{"d_mlp": 512, "activation": "tanh_gelu", "norm_place": "pre", "parallel_block": false, "init_std_qkv": 0.0159, "optimizer": "muon_variant", "warmup_steps": 200, "schedule": "wsd", "decay_shape": "linear"}
Each number is 128 + 24 x the weight over its row's rms, rounded and kept within 0 to 255. Layers, rows and columns count from 0. Numbers have three digits each. The size before them is the row's rms in percent of the matrix's.

# layer 13 MLP down (transposed), 512x128, rms 0.0353, rows 137-243, columns 0-63
097:136102097127152137120113137116130097128139148115123148190148137165176166088127185128116162139100142126105120102160136174122106108082149167170114058116116119134097122137126124176128138090130154
098:144179132146136153147100095131150127120109132165114132117139094144108119166118111142147122103115121144220087136115140091116097089183148093118129125126140096157137149154089104141134135137121132
094:113131128078116133141121112152115104148090154135149131146121128183116148125143082122071101151144130120162131161082114127138150123166090141105072125112097111180150111124159123120094139141148113
095:166135111118107150168127168120130120119106075133088152110158145110172114136126164139168122118147143169092113130127128123164094124135137112114122161095078113144132094129159118142186133163156096
098:094122139074127118101110187102128141162116090115161094116180159145124126103100079120114183117180118135142125165144131135099112165137108137140138152151186101125095092125115100119151132123126131
096:125122126102115144162152140131141132146123145139114114158156170114124128118132088171124112157109143150103128138169141094125072099154135109108133113177080106133122113138155121090136139143142144
104:140120123138127133098136086140109184167163100150108133127146137156070149179145147120106126155103073104110105130121117140159130141132089133135132110102126126074123147136149120142128113115165101
105:135123098121145120127131151124111115140107123127109114094132158087165126138118114099151202102113114118148178147164107129130134124135115151132108128123123082133124135099153152141159148093170127
099:097100117131107123153112148132135135107162104132123165124134118129106139116153145153144117144123134062078113126137096134128108121139124165129170105114138133138108124101098116120133134116174159
094:169120157091164122121116088115151135112112126122135123130136111080101119114147173161152129109090131152117138124099096140105152151170126123156117133095106124123149144125127088108209146133114133
114:104122126162108145142142142156104123147130142148132151087169138107130115157101149160144158116102178112132108124105148149145097138150153108115107143127162146094113144146142150148125083190113143
104:110111123163126143088145150148172156160111117128118151120089126135104147119125152149100130134126162123133111180122125136135103130129178153132118075130099142103093075114115101122154143159157127
107:150138156135118108090121137116131108139145063117148129146115140141148170167106172107122121183129133187115096090138115116155116098118097128144167143129121123094117125146121129108142128179113132
090:124130126077174127130120140123112110115147116130124099143124135126168132109124139133130119162082175134120129144127150145108126144128116099081049155119157155116160145139145133104141085109094142
107:132119063135112111122158121118093146155127148104142146136123131152149153136134129079150179125132099084111125129121062146083111167167144101129110102132091147152122097141166124116105125106129110
102:147158125154128148123134109139113133134110170082132110155126114110094117116151116083180119097127169138132098164111178152120111155145112131138125130095134114091148104143077101134161141093094117
093:150110118176142132094099108172153089151115164119111111137131128085129173151131158147109147142119129084134103139100158134121124122109122120123124115139119084131157161127116140174117114149156095
102:164103169187155139139121110137136181105148106147108131162143136101090141118172137132099093153141119116139132126096080116119119129097163110123116130150088075130149141145148119106095147151100056
086:124136149106133108100131142172127128149123129156125101151130150111172105152159141128140151131108122108133126157148145141101077095120134103139053106186136113128110108124161112137085146108156099
099:100148118102108096143139100183092073093165114128132173119120121132125096135120153185108175149118154118095115139115122131134122109120138132119120158120121147136116145137145098150123122156116105
093:120115135099094165156132147144136101129101100153100151123150145128097132137125111082121151135174085134141129157132160149125127102130113115127170107118113123137111149147098091133124153117119133
108:148126141145119161081134126129092159118141136152127160120133126151121098156126114171108146082113123120115176115138130122127128131131123121170100160121177135137130131133136113104118115104082082
098:133122155134138110133126085113121131153115125089108083125127110131142139105099159113149093145142151114145151130154105094135100116154105180099147123147063134153091104162149106142193087130124150
112:132083133102167129142117160140155172128086100094117112143127160143156141118137073107124178142155113150141103169119146128089129142099107168152152136104111129115138133146138145139112102101111163
104:125138107160134101062119138102156145174129106141138085095144124133093124117136142136102108149098092102152123084129129133138132116133107098127100126157130102138164135151147166144131132154129119
093:096144125129134118163070124092126080125157128128091141130126120129134096153134146102126114119064111159128167165161131158120118113140161127137132133125156142105148093176108099125145161132108152
105:137106109116114136104117126162130103190144098149113086125126129098113097111090133167111143119147098148157105145150134139118113103149157108141086125141068121102169174151082107136092130113130150
083:106120146110148096165117141161111120120117161177139122120158169149083129099145103134141147161097126178144142138146125138148102078147125105134104121145081135164167101113162155124109094094154117
091:122051110150099164120107134154123139150140107114097153125133103116143127104133126166112139116129155118136117127197116121157144108125147097114121102187195138126123122119119125113106156126142142
108:144127101097137106129130109159117124088108149158128136112104107199126157127174150173131167113156105150130146120098154127130124118144136140132152110100174168134152103090118149110190110130118130
100:101166132163123078153113139149156124149096097144138122086144147156173162119112101139140136155116169121123086091125101181098100095105131160141134152102157137153126095147161152094123104181094153
097:126137114099148102143129107141109094115147141119126142167087120128121085113139108116148141127145115103169105120112109147149157110162152091119110086141132115130105104142134153120196155145125141
100:119191110136125103094115134145117136109096160109100163129104118173113130129146147107124156130120074151131092132158131116099110143140079142117152114186110136129124108138140123104154105115145100
088:142121111144101112095143109147146130151111099125105116101108114128118142159119171147166117151097143108117121081142154151137091130159103122117134097114178195171077118098147171141127138106067115
103:105085171151102133152165142116093149105105088156102165101118100111122128110115123159138134136144129132153156133111096157103131152121181127153152184116143108150115161097114147125099074141145105
106:116191125105067142197109106161158149119142161125139107089134129151128118084132188133140103117126136138161115121122168143146152105161094111128102120124113109110148092146076117124154135128172163
109:103148144123099158134105121110151130113126123126091103095141121112158135090123135122099130170140081131128150095097129144153126138134093137112127154170142134110129116104172143143104094068082145
101:136116104081142120159133101112145166124128147151103119146120152124131124116157158139131132136079131137134115170143135112129176124135102149160130139149181142153191103114143086130093212084160150
098:133095103178127169108134135130110120132113089113118140062105167114130109153149139166091148109101098137111155137098100127119103163113163159151162146132143146092113103108130126146120151143079148
096:110129128136157123114121130105146117155124157125117102149108073110168096094151126181158165119115118105088137106139134132099117132081175094132126104095130118099107101103119137132104110133143141
104:177142120133120137182121108126122087127144130116077156092144133121162108137120128107107160124096119136102155063151122089143119094103121154116083124144110130123162183109145141137116094110103126
091:123126174088147146103177103126138111103101131107150135143146114133142138149107138127133110094170134127094137154162147099136104110116100106120097095186157169096139139132118143105153149128170121
101:133147101157179143109143128113131174123127160129145125119169145148090115134138155136103133115132080076136145153105130093135123116146095166099080149166122120102139110105152129135139146111177095
110:136120107182101142127141153134066124137126167068087134124119094094150133140124110095159096109130113130192138131119128090113157151134122122158133163133092166167155142153132118140093120071123151
094:136134105129150166179139152136116113124148091149150103127121109062108091119135119131118164102138100136135170124090139078144114147127149174120089116120120123101150108144122127153169120117145103
099:142137121091141167109149153147147124123152135099150156118116083127118118162090150113114154113145120137143126152139151094130133188106157119130074112125158116080117123070151095068141140131109104
098:144099102155085122117159128113135135152135134153103103093118106129142116100124120127097165093113161111138154069115136077122178156095131086112115137140083134096121122157121137133123166109136150
090:139160162109124199088104187103109136151140127156147151129128084118137112130108149141157120147100128139132123141117112122143133122129128141155122108140139118162115062126149122132098104116150136
112:159151110104120061147107118108088126110125161152136128096139104138100125126152118083145137109131173126137113150167146153088132150116129116088120116130151139144170126166151142134127129079115134
111:158117122107138115151112115132136140135112139138119131114139162128083122082124142102107083158179081130130160136116122113105147156105130082116150154113017121142136112124075146162134118142189140
093:122085150142143111128125096097125160086128136158116136093156167129147093141115135123123124113148180137142138118096143142088160112180138127138143119098129107162106179152088107152125144157122185
105:119108137141132132112163189134071149121134103154113129169115110122135149108123137131151138098145133119113152148087173145161085126099152131139171097156128126104093115165133104127117106133097106
096:116160092138117081113128134105151113122141114181152132098152115128111146125160111135104155107163140140144125120144168099135142119128114120154135159140163141157155161143113136164092112141160136
094:174150111118166153110106145112056123140114136133098134179121112153106162164125144150153118110130132145130148168117140118138093129147143118102133120135172155090126100156082121136137121103140139
098:119144135110156121138162128099073108133112184119121088140164150112126088119208100108106158121175096125144078141123146102157146087135088124139131112141128118122082126130107166140139143120149128
104:118101128164127138142135123112085092114162151132088165113136126138126147107048169085144097111178110115148134121127163127147111118125100149125122133140111120129121130132158112126090137113143097
100:123169127146086148145146142092155107095136140113137096145130116126100152144139158111098126106104162133115146118147161150168137128140117153133105101124148102127103126176129072098101113120146078
092:146116142164113133113090128124111150151134105128103157144128108114146130088133100146166128148117153124144150126132133118140163089099123127161127152170184154106098129085100131134144100151142169
103:152115166134142151128134164175122120134104099128146107137142116126076119155114123116109106135123125176117115141102146084105144137111138148113156133126091087100132116141112134134187179125118135
095:104150163131070122093125120145127126128115169131130115131138093149170148100143061118106106133095089127120124094162120109117140151149111127111147165071117124106119132131126106103149124116143166
099:105139133109136134136091114133123145177133131112108129128124128095182126148141135165152133140110169147132118120132101135101139129115124121138143179137075144132105133163134122134100083114084140
121:141128150132105144104117128167126096176115155113126086111169055118094112097177130141130128139173097123122120086142154151109156153127138107152113138127136138109139098137099170148096134104119152
102:114125107118167165154109105127136112108153119119131128107146157090149132110160134152121055150106164161133123137124145133106143109110128096108136126124118158118105113125131150069153095105151150
104:113103122125065090137161124143154130072072142137132139131168155135144145100083116112117132127094165176103089104144130105107170165104115146127093156095131155162159151100133111155122115130118119
098:120134115129134143114108131107120130137165118131107151113103097109024141130136166194108109114166113114140097139093115118158105107156103089155111097160164100103102115138143128146138189118103088
096:159144125167163161183153116139140124102123129116106125120127129113085102151155163092100103135127101174127143111157134158168134133095082086154157092128109164133098153092112153138140150118147121
099:079104138100110135100104121127124158163105132118091120120148104100130152147140123071123190126128161122162129111107085123119117118121151100112128097116209161136122130116131148089165088154099134
093:122172107152178128160130122145148114158140125145149097121125133130141128159118156102122129142106112132081147117107111092104166065145158150054137109144051120103108125104068136149135103127134148
100:144144146121144105108120121084123118136126120127154133185169096129121140100147100115121147109130196112082117109124158159130108136110135137125094101113188128115131126148148121096129155115136197
100:135134115124134156142094104163148113144136122118138122137114142114142156126147141196112158117122134142154125130138168115168119153120122153121171083145127140136131142142115142100142090103182139
089:111130125103111123131144109118134074141154110141135112107122160115114092128128122103153147116137118143105105169145138099160090124141181171140080147134144117116114121101072150123131132140111081
105:113155129091179099142167145111149119163119121096128111124143083121118113156168124109167093144117154096087120132136118129106154129092119127105144146136106088117156128109108123110100136114109142
096:137117135115149095159111134090167113143107184137136124131169163152137080112131154147138117122111123132149137093119123090141166105139111093096106101123162108132138133096096126160162121130081116
105:117141112122094129133144148145158078159128111107112072129148142152138124129132160113073149180130136139095098079124172111142128141134117130106147076171099147132113128152130113124136107158093146
100:111173125147139138120099091128100110155128127144127154136108098149141133107102098127149154084099117131118106133129110113127101118138096112170109097140132103107102074176138124158143127132176105
092:127144129121108145110130129141094099091099147163134155158157123136124074134156143137179101110150109147145125152114098132108133145169145144111164077132170144144122155109133104156100118128124116
103:110132099131136105132110124080123119135122083128112138096142111147171112177156153097112114135161124079146132138148137152109153167168140155072144129110150120155096112153118149128136123123110156
109:140144099101161135162143128111107124143130135137125133097099137135079146130154183121108108130114093173079147134095136114204150145086103134137111119114082073109123137121109115137126124114153158
108:115157114152151117145160124100104093102116156057113149107170128152176125120136132113164183096109078110135089135142110123136131121113109122156124123119159116113135094135144147102152117133106117
099:120139180140128127132102103117123123106133130131185123139103123154085124130132160155136147128098137132092118113134095151147138099159100162139132117124123102133141139092133068139136165103146106
098:095098141125106111103111130126142117193088097128116129128152104149128119128148115098166115081109166160120109137138130121105091123153172149118170124118167117145111094138129107146123139107151176
093:147148175169180134144105120104132120101110096128115148113152124163122117143106108120084159132101099116158103119108161106093072101145135120151115124158155155146150145147146111105151110109086120
114:128126107118133117132119143140105090130137099136153120096133138177144097145160144130113114147160090133123140132130117134135119104162183162095140147150124104133131133139121101127097124169143102
100:111122117125135154159133166141091144095154097095127127146143100108135114178151130129114137132128058110154129164105121154112092141149138110135153102119120149167141120121173075112127123111169118
113:140120124193085131151139080114153103119143173135115147108140143109158124158143096153159126151177127080177128114121128163146105102118091127164139131131108069104100130142118132126096152116146153
087:106113118131118104126156092152100134147120105136102140121109151103114095153121129141128155134124165128180135162103129105150110114155084154131121091134137127138092114091099198136145109171145107
102:120138155147118113094166118112129098169156108118150163111126102131115089140122121145098149105137105121108152158117117090118132115138108151135118136161069123107137152147121136160184102169113143
101:114131115162128169119123114125167124115172137199117131117145129135138136119087123117106110121065151132113138109136129140132108180134126079116145132110147120155091133152118119116156130082100148
104:122144108115159088128156125122130134163118128145129173187142118139145160150162092109142126179149119112154164162107075092137131144146129080144133124103103128124096104094094161094139094120120159
094:142138104109127110063124118102082169131105121133116149101148122105132174122154156113128078170115140122095134118153085139123142099137126108150138080136147175110163108121185138127153133142119168
096:105106135102133120071155161117093156139132130146135152145129154143096122145129118136135121097110129174163109135148111109109152133188176114097117073077186121105142081110128110114145088133143174
101:133145151129151134116162140124122162150157137122119154109105124140112166126129104093132151094121122100135096134143119165141081077154100090139111174159136133096108087115152140095128125117122133
109:101162139147144166130114103127114150133109155133115124125136087078136110116125130129103137092134124082146116143152127143142145135119109110072118138103129156111099169154101135123136137160140087
101:113153102131170171116137130126114157137108091178151121119137096111112146178115102120118122100110134119131127123121141118146146105107083143117119142162068195108078168133112136123149103128118182
108:087174131093164148108144111126145146133136106167159150152123089127165113121154113149127116092149154108118103120130167147126090115117137136137132146086073140116115134136119122153146134115113155
090:136155100160113164100097101172139136168103124126103162122142129108172128159127125159137122144099153161145132080126163145150121160130144100148142109071130110115097114077110176085143098146148112
114:140089113132139111095129135125111185187094095114116125097143093127132128134090114091160129112140127132093136144123137123134140130072118123160152102159130161127123131116147095138101187137125115
099:121147123111132185121144183127125123103133152176165111086142149130097113120133101120151124086102151119170113110146172182168138108118132127121143130132140119101118139135114113102130154140111156
099:101131126137149160151090160122149153111107143136123110146139100102129136125139164108090156122148173181112160142149138114159125142083132105125150118145116115128121133143141125084141093087133175
095:154164132134128155141105118180123105123128115136163115159156134094143099135138097144126169079100179143103115121114127181142098102088098126170106132177176125087113133130110095146124146146143135
103:159175169137125153096117129127110077167159087105137154105102130155141123135119159154072128142139114108121134115127135154112124131100170110141162094100092149101132102071163147114078132110156131
098:120162150098107133131141128115115144116152156094087099167096112123124116142108067111125120112158148157099151141156123127102097151117136145100093152110099116092156107119135177119145114095118151
089:109143151149118126152145157114195093140114152164169152146141099115110134137127144121140183121109126131123102134123130137133097086134132134160119131112221100115098120114114170142137060148115123
104:122149112125159105157129138092148104112107109123145107137145136160148114131136090120157142155128128131142169102139118124198117130155156131133127119125172133165105124180113121112116140123108089
103:134141126109124142127139172113125166174118140125104104157098110141149136137129127131116136117124091108150117146140134070111118163123135135137165131085084128148136123154148161126114163101070132
091:129142127133163107145163101150129129171131134156129149128101160159136125118138124143109153136116132117083125082119115124095084103107133137179112117173146125147147115135148093134103116118129178
093:116128072101185167180126117146154180125134130150125087140105145113109124127150097119060126135143116122167131144114127142113139130138144130128111134121213152140139095140129102133123075108130149
# layer 13 MLP up, 512x128, rms 0.0914, rows 138-244, columns 0-63
101:147091073167149098128165147132143118112125152131143115125105118107124116123115135096126162120152125095111157132111162113148141163096125102125153168128161156114097145071134104114144098113103133
092:112098106164186107131154153121087148111154104105087139124107122146122119128102161130185136119150147162100135150100130092119131165119166099112130128172130150133119185099107146142123110153120104
094:117110112076117125116187146114152085094147115143134102126142162095080184132082163119156129155145126096118143175118118184158136107135113149147096128134130083123164113124137121141140113113116135
102:145110142169163081170159112107094116066128128102089178143124103109126095072112095166152128107145124145093170125145108107135136156141128107150156156170148154149112089164135116101132146123141143
099:073120125125133127111151101114137135126136126100099095139134112122112099102158135092142114129135137101142122159112105123100152118146162143181157138116178134113178108122147154126113155138094085
098:086074130094072134111137160089094126109123144134132105128124173187149118129149103166134137117145111122137133125125142117092089151141147154138115158133132117158158112130149136133119080167149074
100:120093150111132133114134127080140120176090126144130133132162144137119118100167122134118118163146145114144091131143090052144122109115167143150099169138097129122122151131085151078141146140093090
102:147107161134094162124136115099109146132103145113129139137129109173139168180120121129172105075133124180150097126126135143131110166117130106135144151110134140131136100095140136166142139139147149
098:107169108180134106121160117179134159128097140106128132126128137118097158163148138124112118112131114131138118141135140159176096125104178126098096156112108114158143116165140131137117153129085105
108:104134162107135137135158109134119178144164108133141109125089162096110118151076118135119150110149155149125142091129158165136128143119127096132123166125097178093070148088169127094109147181082116
105:128126145139105105109148110141113120146190127133119123142128109121085116119152055125108119111123123149096125121084112097125148153152109148172153142156134175138125174115122127101149160136118122
095:104140106163136125152120151116077113105119121148122127098139114132120104142142073120098125085127080083166124144115112131115088123146129091111133158096132115153168142160131112155147138151148151
099:139133152140121094129121097125101103132116140134116134111135138133107066131120111166153139100132082142158146124135111167180158100098159168148201136132118118189107131136135116172137144144150131
097:159156116124112131161093163108086144124130116101142123140115160144109150113129125146116098110132154164154153125154170089176086105106140113140104140093135149126104119153136130113119078147145182
102:074121135138118118136103168117110127094157124146160150109107153135111150137126128172080131128124133085139170112120131174106147118123136124092140138142114173149121143132114118157097134151125152
096:130108110129139095140104163129121127097187109119165154126145133119100091120164112132133129110142114151102125127114116158100157127176110132145162130130163111132154109128100139082130140149090146
098:122147113116130111106137105087107123116079150121158118120125118094114166111160132106097119105138094113110117147164142120141149117155167125153127126101137147087139118162134119148146126144119138
095:087101097132093106156127113121140165110144144111142115094153126132111156129113148132110124096118121153108102165106124109156095123097155112123146152134160143159180137147088112131119125101118139
106:170092106146088102113151150129106134152129093131155134152136152121155115155108086112101104109115099143172144118117137130119143110149093110130166134130167104108169137093145126133059103161156122
096:135153163128128139127101161085134172154143155069152096130135110092141105143121082207157105093142146107125129154108097113106107132140187145124133139117129138088140148136117134108119126098112117
096:127110063111140086103097097162102096108131130097123166138122141118158123119079137145177148111140146159136098127132096124111112097113107149140101131123143070143164138117129115156149114114165126
099:128123070114162120099166152141142152109128149172134121159137152130118136133119144140138147150134087112167145112117163148110142122152140126161070123132130129103096163123171174091104131115103148
102:091121135092131132192088110194094102143148135141121087154136121129131143147101082136133120091127097141122096137102138154156131118166154120174117126111134133130105167142112132116129160120154130
107:123120105141098135149123127126093142124119122110144100148151169099164134125152150143128085124111107151095116132131109131130143119146137170127145097088144134112118139106095113099156093108161147
100:160115111098157135115140102151120140132154133109155154107141127156098094163118131145119090144160126145113141097131176197120154090123170125097149144140075119110079122147109180117132089129133093
102:111124099121115142135116147122088155067114120134135141145164107129099114140127111196114142127133093152122157088095113136149126098144142131094108184140170107107158142122185121119113141077162111
095:134131112176078111093171138103142123108144102110174135144102095136104132118123106097071098134135157097145155114124130156114128124145140159137170153085095118136120106106095124145153131146098076
095:123134136138121116173096148131172144083170124144093147182133143117102134090144096141158070146085103129107106096083128133125120128126134100125070115097169133166127168139131166161165121166107131
106:159125093097136110184125144125124102127139119103109136112122137126120134109096112089161144130119113116132130117145116107122113111176098148113118140110116116180093144129129136107170129199175109
101:144100081133137138144114160145137123100192123099124113114130076115066127089145163134147092116128116124122113081138124149130174104152137113073106130079131144143120159158134146075107140122160106
094:141156120160138110098100174098126162156092112130154119126143103133088177119145126111114060092142134116132117142133109111125120133097121183156147129088129141136150113116145154127076143121123106
106:126140122150143156163112130126097093153106081092141122124138155115107161096159150132110094102148126084133080168151122128123138077100149132135136071126093101071108158134104180162146104139118139
095:088139124093123183122086107121109139096094121114161091110137145126116138158177150102137149112167105108160139122126128123156123113110095149137150145090130088161121121184136177123162124115121141
112:171146105108098120150127108146161095151068150106159124133133151183103156137128135117135119102167078112120104118141132094141095067124078150128158104140098129113157111145127130124151160112116136
102:113121102155098079111133092144094133124112129108114132143077139149116081140119111137146164112100104158077177137090119118100128171157097131116185173133152101119131135117114172162102115124137104
104:152101128124107119091126111160136074120101117157128138150138152099071132131131123129143128114137175169098148105115095128136117123137155159133086108132095161138106123149128110119105146153123070
091:102142115181138121110132152137131098132121115127132104135168096118124122161116135116157090106167118130165126124158139138087107071097148137096134131133158089103090088143139152126159109132080118
102:159143132125118115127129092127097097163087096153135118118184187108121105153160126149170081105114143144119110142121149125122151102130103100103159144084107108151151082147134101101126147155149158
093:164117158108107121123099099131107115091101100132126151116140146122102144115103147115133112098141104115118110135155183098154140116148155152120135155159160135106124143123091124106124097140115124
102:146170150117144129110099146169130164168096147121161161146137122133189141131128103108076116103152132140101154103140123148086133147171152167124148149132144138150137145134100149084153125123167108
099:155057131156086124132148150119069111106099139094127148120144120128111153157149116121113095147168127169134123143143110124111094093146098105096102144080158134103134101086131167117146123157160133
093:109126084109175106116121156093114166124143129196097154110116136162147161142129102120128127141141130135107123115160152118126155137107189140089147074076109129132121137139128130126154115121095097
106:140116098152138090117150130160145107154123147110142141126151138089123087112141115205142103127144092153105082138121125180142089116169109116118092155145124149120119109142132070145094115114122098
096:127106162149134091114134119102133121112071160113110114119107136161139150143093125118162087156124179150148095136146140168131176132081136131140131128133152117142108136174131097094119116128101167
097:120148115135134138088119172139078134147132130126119113162154224147133095149153150156133105112079147160129131117141095106150151149119168140145146129096107117141110129122108113140149063145096122
098:146083141088095120106136131112136162118127126130188139105165109132166092155099128128114114115134133123109107151117112139100116138162127106160174140112161146107151119145169132148134126130148124
098:096124112138140100168119154108131118134133116091088143148154136100137110093135121114098093114122180149120121102155140115109138143144171105130160108102143126090153156126119133125105137070141127
105:110120137093110140149115116093119156152129149084123101176126144113171144112153141111124130173159179114137144125094168160168114122165166143126117137101113136118133131123068143089118161088153135
084:108123121125125124176115112124090144153090157155133143171136137186111132094103116123092112122130144111109133110137125127153121124093107169097133127144072119120101090117186113169135170134100140
092:162137121162061118130074111157130114131109131086115109144135133128087103117138105100138138100118145125106163141102138138106123135078104101164193145101157122121086092105092132106117138156111130
097:159137140107150129148111097160120132104123136129119128136147114142094139096102140138133109125143137152117166141134130115132110138115100168083126123108193130162158162091089117078180154156115151
104:144118131109098138120138133076100121092141086129083107175108143163107075118116121121145183133098121124140123124102138129106130139095122153148121151118148132065165097136186126100111113169090154
100:107135146135148116109106130107180136121127098108136142134127141124131147100094165138084116123155128118119119089159136148152116136157109160100165138098076121178145143109120119131097102126146161
093:162133135170128132148111124078150151074139152141164108109162101109122139174100082125128159106152125085115166150125146169088099105115129118147113162134112129153143142138129111097114108152110127
102:132147150106166082152131138130092153137104150119142089119155112140130146103175142138143174119119107165158153095119135113151136116117142111128129169130145208066142160132138191141139130125117117
102:139091140109129120146115176103158094185151126134116125096142149137107110152131149154148109114150109170114130094120116103119200107125127112112117093134158167105126151091159140171118109126141107
098:120122135122157111143155107111122103116103160120130102186118120143119123127110114135110141137118131155170117115129133152125147125134173171153169146078187096118147115184113150125107145113113090
103:084156120123176123063103111125166119120211122135126116133154142134113146094159149120135119106149145093110196086156129119114100146114141141147165096139099125132139110101164111091097101126139140
101:160120112130108136123138139131151122137128109131079119151143129123064130161114157069111123141148149112116145158091148164135108085085150117112106130155085155074097108162134149135142142163133082
099:145132072131127118135133115113145117098119120079141148096163121160142135134106130124131110115156098178107151119133119129152133131114128095126136151088143099122108077065109146168110117171111112
115:143112104144125094131103066130127154114105135147121119192125151142116183146156142108094141137143189128110123150125109125131162123118160084122144163095154136182149155105110089133174145099125127
108:112166165111109146163137121149097120093109067162094114131103145114093150124131129145126128103142135125155121155122084076095135089100152120136174137163148125145147118103108132137121127160160107
106:115121125167158126110127107132082147146127125114098112164098118131116119155151105177114111103123100091157163136111155148117132102152140106164156135135189123121123133122157132099125127118140145
102:153115112133118114129126074136116101169106103123136150123132138149119141114094150110120128122102194145139132109148101108135133189134164114147119101144138161142116122146124131061147117133153158
102:101126107118113105147173171116125124130117129093125148135099146105129135089172113118084137101154110115146132148129158116126151118148167181123110129139083093137124106153148119136111092141140135
096:106127118118116143150098164094125132112151127155103152117126133137131099067122145142133145144153115140162078129119127132133172117071097171133126134086165110141125152139139121089111145150151099
096:137125115110093154083134157103129137072150144118128124164112145136112115085120124109175115090116108135112084156122083159148069117107139154165173148123116135146175116163154138121094115120140140
100:142111135108112137134136139148128105132136118134171120131108098102125156121159106171126155089100099111096150111100120127090161127156128128127168116127139119155154106114142152099134113147162108
101:121101113120128096102141185145161104119122126069138134101161113141093148120117105089154090126125186125114134142146088130151110131169135134131092139106115098149140117100117136113070163120120111
099:126098125149117127133084142153141175127091130086094127145125100160137105104134135161092069150128091084159141119122157127118113127111148135143143145142129095176110134142163171135080152132145151
098:092112089154151132109133114108074117066177160157157149109086115107131149166112132148140110101155080127131112100142150157093137158099154157126164096136149121148111116144126127073128126127136136
099:105096091155087168104151117172139112116148133125129144115146118085148151108118132096089180092125143116081096160144143147135126155135108114162117161164135145160123112154141125091133129116151111
099:150108120128125167138105081159107095115110113147130116134165088135124126152166121114113134100089150103129153127127136098129128107120157165124111127125099123120113162118117099106176170151121152
097:150131132141093127144144145155114090086178144058160140150116155115117114110150137123151099125149143113139119134098132127125119074117158101145157130096088100128160146072144176099156167159107118
096:095092112116177140132125173131144130146139086075141150139128129116084137135094108142133132116090168124165132132131103121150152131103146157154112094104147101110114097116129125095128155071080132
097:154115145079127111096102108136160092144152161192096116112125096174072123084109093167175103143136118140170132129112098143103127093117155125150141119099167117124154147089146131095113180144099146
105:100138125088094110106138092083153147133126161155157116141185095117112111128140128137115124150184151104101156135110122180145170062143130088171119114124135159111103147100126151144145125084141129
101:128147164149135085112109100137101124110107136139106128150179106132156127111088120108129107097143121096094143119154137140137147149133166148176125147166159086100115146176127131080141132134077150
101:142115129100132144107150156163160093161086129150121135134151179124133096080170082119122123111154106127119105137078125132109149122154109118125105154131163113173147129118132138108136061138141115
097:116135101097123127137118179130118134082116165137114109118133155143098160141137118147174131150128109134149102116130161146142160106118135157143103158107133119188123113140115075143133091156126110
102:135104133112110112130152129145154145107135165120126131155150117107121125067155135105129109090140095117096098148145101152162177118123106115114100137160117146127099120135076183132109149109125110
107:136135104178139108112085109135099124141179110113120107152129108072143100153132116127086096102155146093128126084129175120150088151153140121113147148087137105139159099119144105110143112153159107
104:166103124156118135165121080139141142148100164131142105104155150115134155091121121118138093135147142162133133093136118163120163132107136172146109105151188125096118140114109134105207153129074149
101:107097177146112146148081129153127122164106127056138167149155161126105112128146135165102110128116140137158095087119072122136075123107150133129122137117107156118135160106153117080127177116126111
098:132108129136126125112083134100139088112117150126150167121110102103124165103143110154077135137121099130099186116140091138132142100143145126126160184056116163099120121154153096115100168144103128
106:117120128066166138105108054123106112115119134135130072122149119135137117088143161112141096140155135133114166086132158192083141129139155105149143143127138108176116145105149158142090112127135100
102:148109100086183080132132152162122201155109136120126111126132112167128160082127124155134164111157142127152131153112116098090120125155149090145146185110141107114137147148143088112160099173133115
102:140172086115087130162113117133145092124149135120080094136130155155121131078143099156150167127123108143137115102129141131125134112144107167140170146127128158061121111161089118109101118119105098
099:091123109155154136149147102150142122201123154116158093116139133117156132108133127173126152120149099118145118107132164127127120117090169106135096127126142117126140159141135170105104123098097127
101:136135131141105091053125126161102139184135128125097108152130163104106118125043149132125116085110107116108103135150151113138128114113123151123146106105155104104151166127160154145111105131135120
101:116110104140099048104141148162095146153131132099129104118122119135115111155153090148101091111144133172186133138128134093124160088142170152134130170130154104184131140098070148131150138112092100
103:116114134144119126086128134125159131157093131157078106140135147147060111154132112123174143121157143129133113164144162172117134123097149124124126096139092177124113122115188155115152117116140127
111:122133137086093130138131136089155139127118170126103105165140099139100093090122134116144126159110112130109117142117092161140137104137130082138183167127166103108146133123188122136128105098115126
108:130143137110102103153169093139163116184098142113129130132150132115093095105141189141103134119163115131160130108114107150129109107112166098156126151118090105103118136126135171181126059106147120
095:128141153139145102170127141109100085136102151091157136144150116145089107122120122104107120126132108088135130138150135137131119109078082140081126140116108099122138146120135149186185176143152161
111:132098140132136110110156119116107154129135098155162088130095180154168140145136132105104099089115129131110102176112116161099118125171175128128166150100136114127141112146171169142153149099102143
104:117118134118095147107071128149130111141132170074149078133163094143115130127155112130115125142105110136114157130104048160103096141125090098129156150126101147144114163129106123148138132111120159
099:160111160123100119111111075123143121152107128097104114121133145173088135110131104136121109131113153120092114126153155162149164099157127148147135122148087129117110143103137098097117123103165097
098:160121121114107128117107163100134122124153136118119096110145103110133136159112139121156119162147128090115141134126126112104160123147122123151133089086111090135105102120126153097100158073095131
094:126104092101129084110136128146137162107114159102112136140126125136110113068124121083164109114117108137160087154086140144107196140156105116182111128130134117112104158154094151166147126076145133
099:161090101150184144143123148118134150174098121122140158138109133084143111112120170141093136136168124113163108112103166111135128101086135104155138097127095120135096080135154143148112165115146105
085:144087136128122118131109151122112131095186110113133133127113134129085122092153088171101099096155125127108116115105129132104134157138119107143147181102119161137128096115146139080102171109160146
100:097138131107127162095147112101123121175108106117105129132123143151130105139124138089131157097121115098149106103102135149108113142145122167126156150123138150122123135147135151120132101143122106
097:108126155166147089138151115116122113177130119154122109155131150106136118150123103129163132121136149133138158104154113130134110119158121082156165157084141108152102160106116128105114103126110091
091:103120152149104120105105134142117093094168094132152071145139110113095113115084098133124072102092089163157138106122138095117155145142102125122165110133157142105122175151103154094135113125129146
098:100128128148113117138142159113175139112103122140097124111139122142136127160122147156174152119174142130128146120142101138111165099142149155150159107140174105106099122121115125079134102178105141
088:171123090145147129073107107083102121122126146117120134150154135151148143107141140118132096120162150161115100129144130119159085124129137136164144117135153118173127120121121116131096171160103093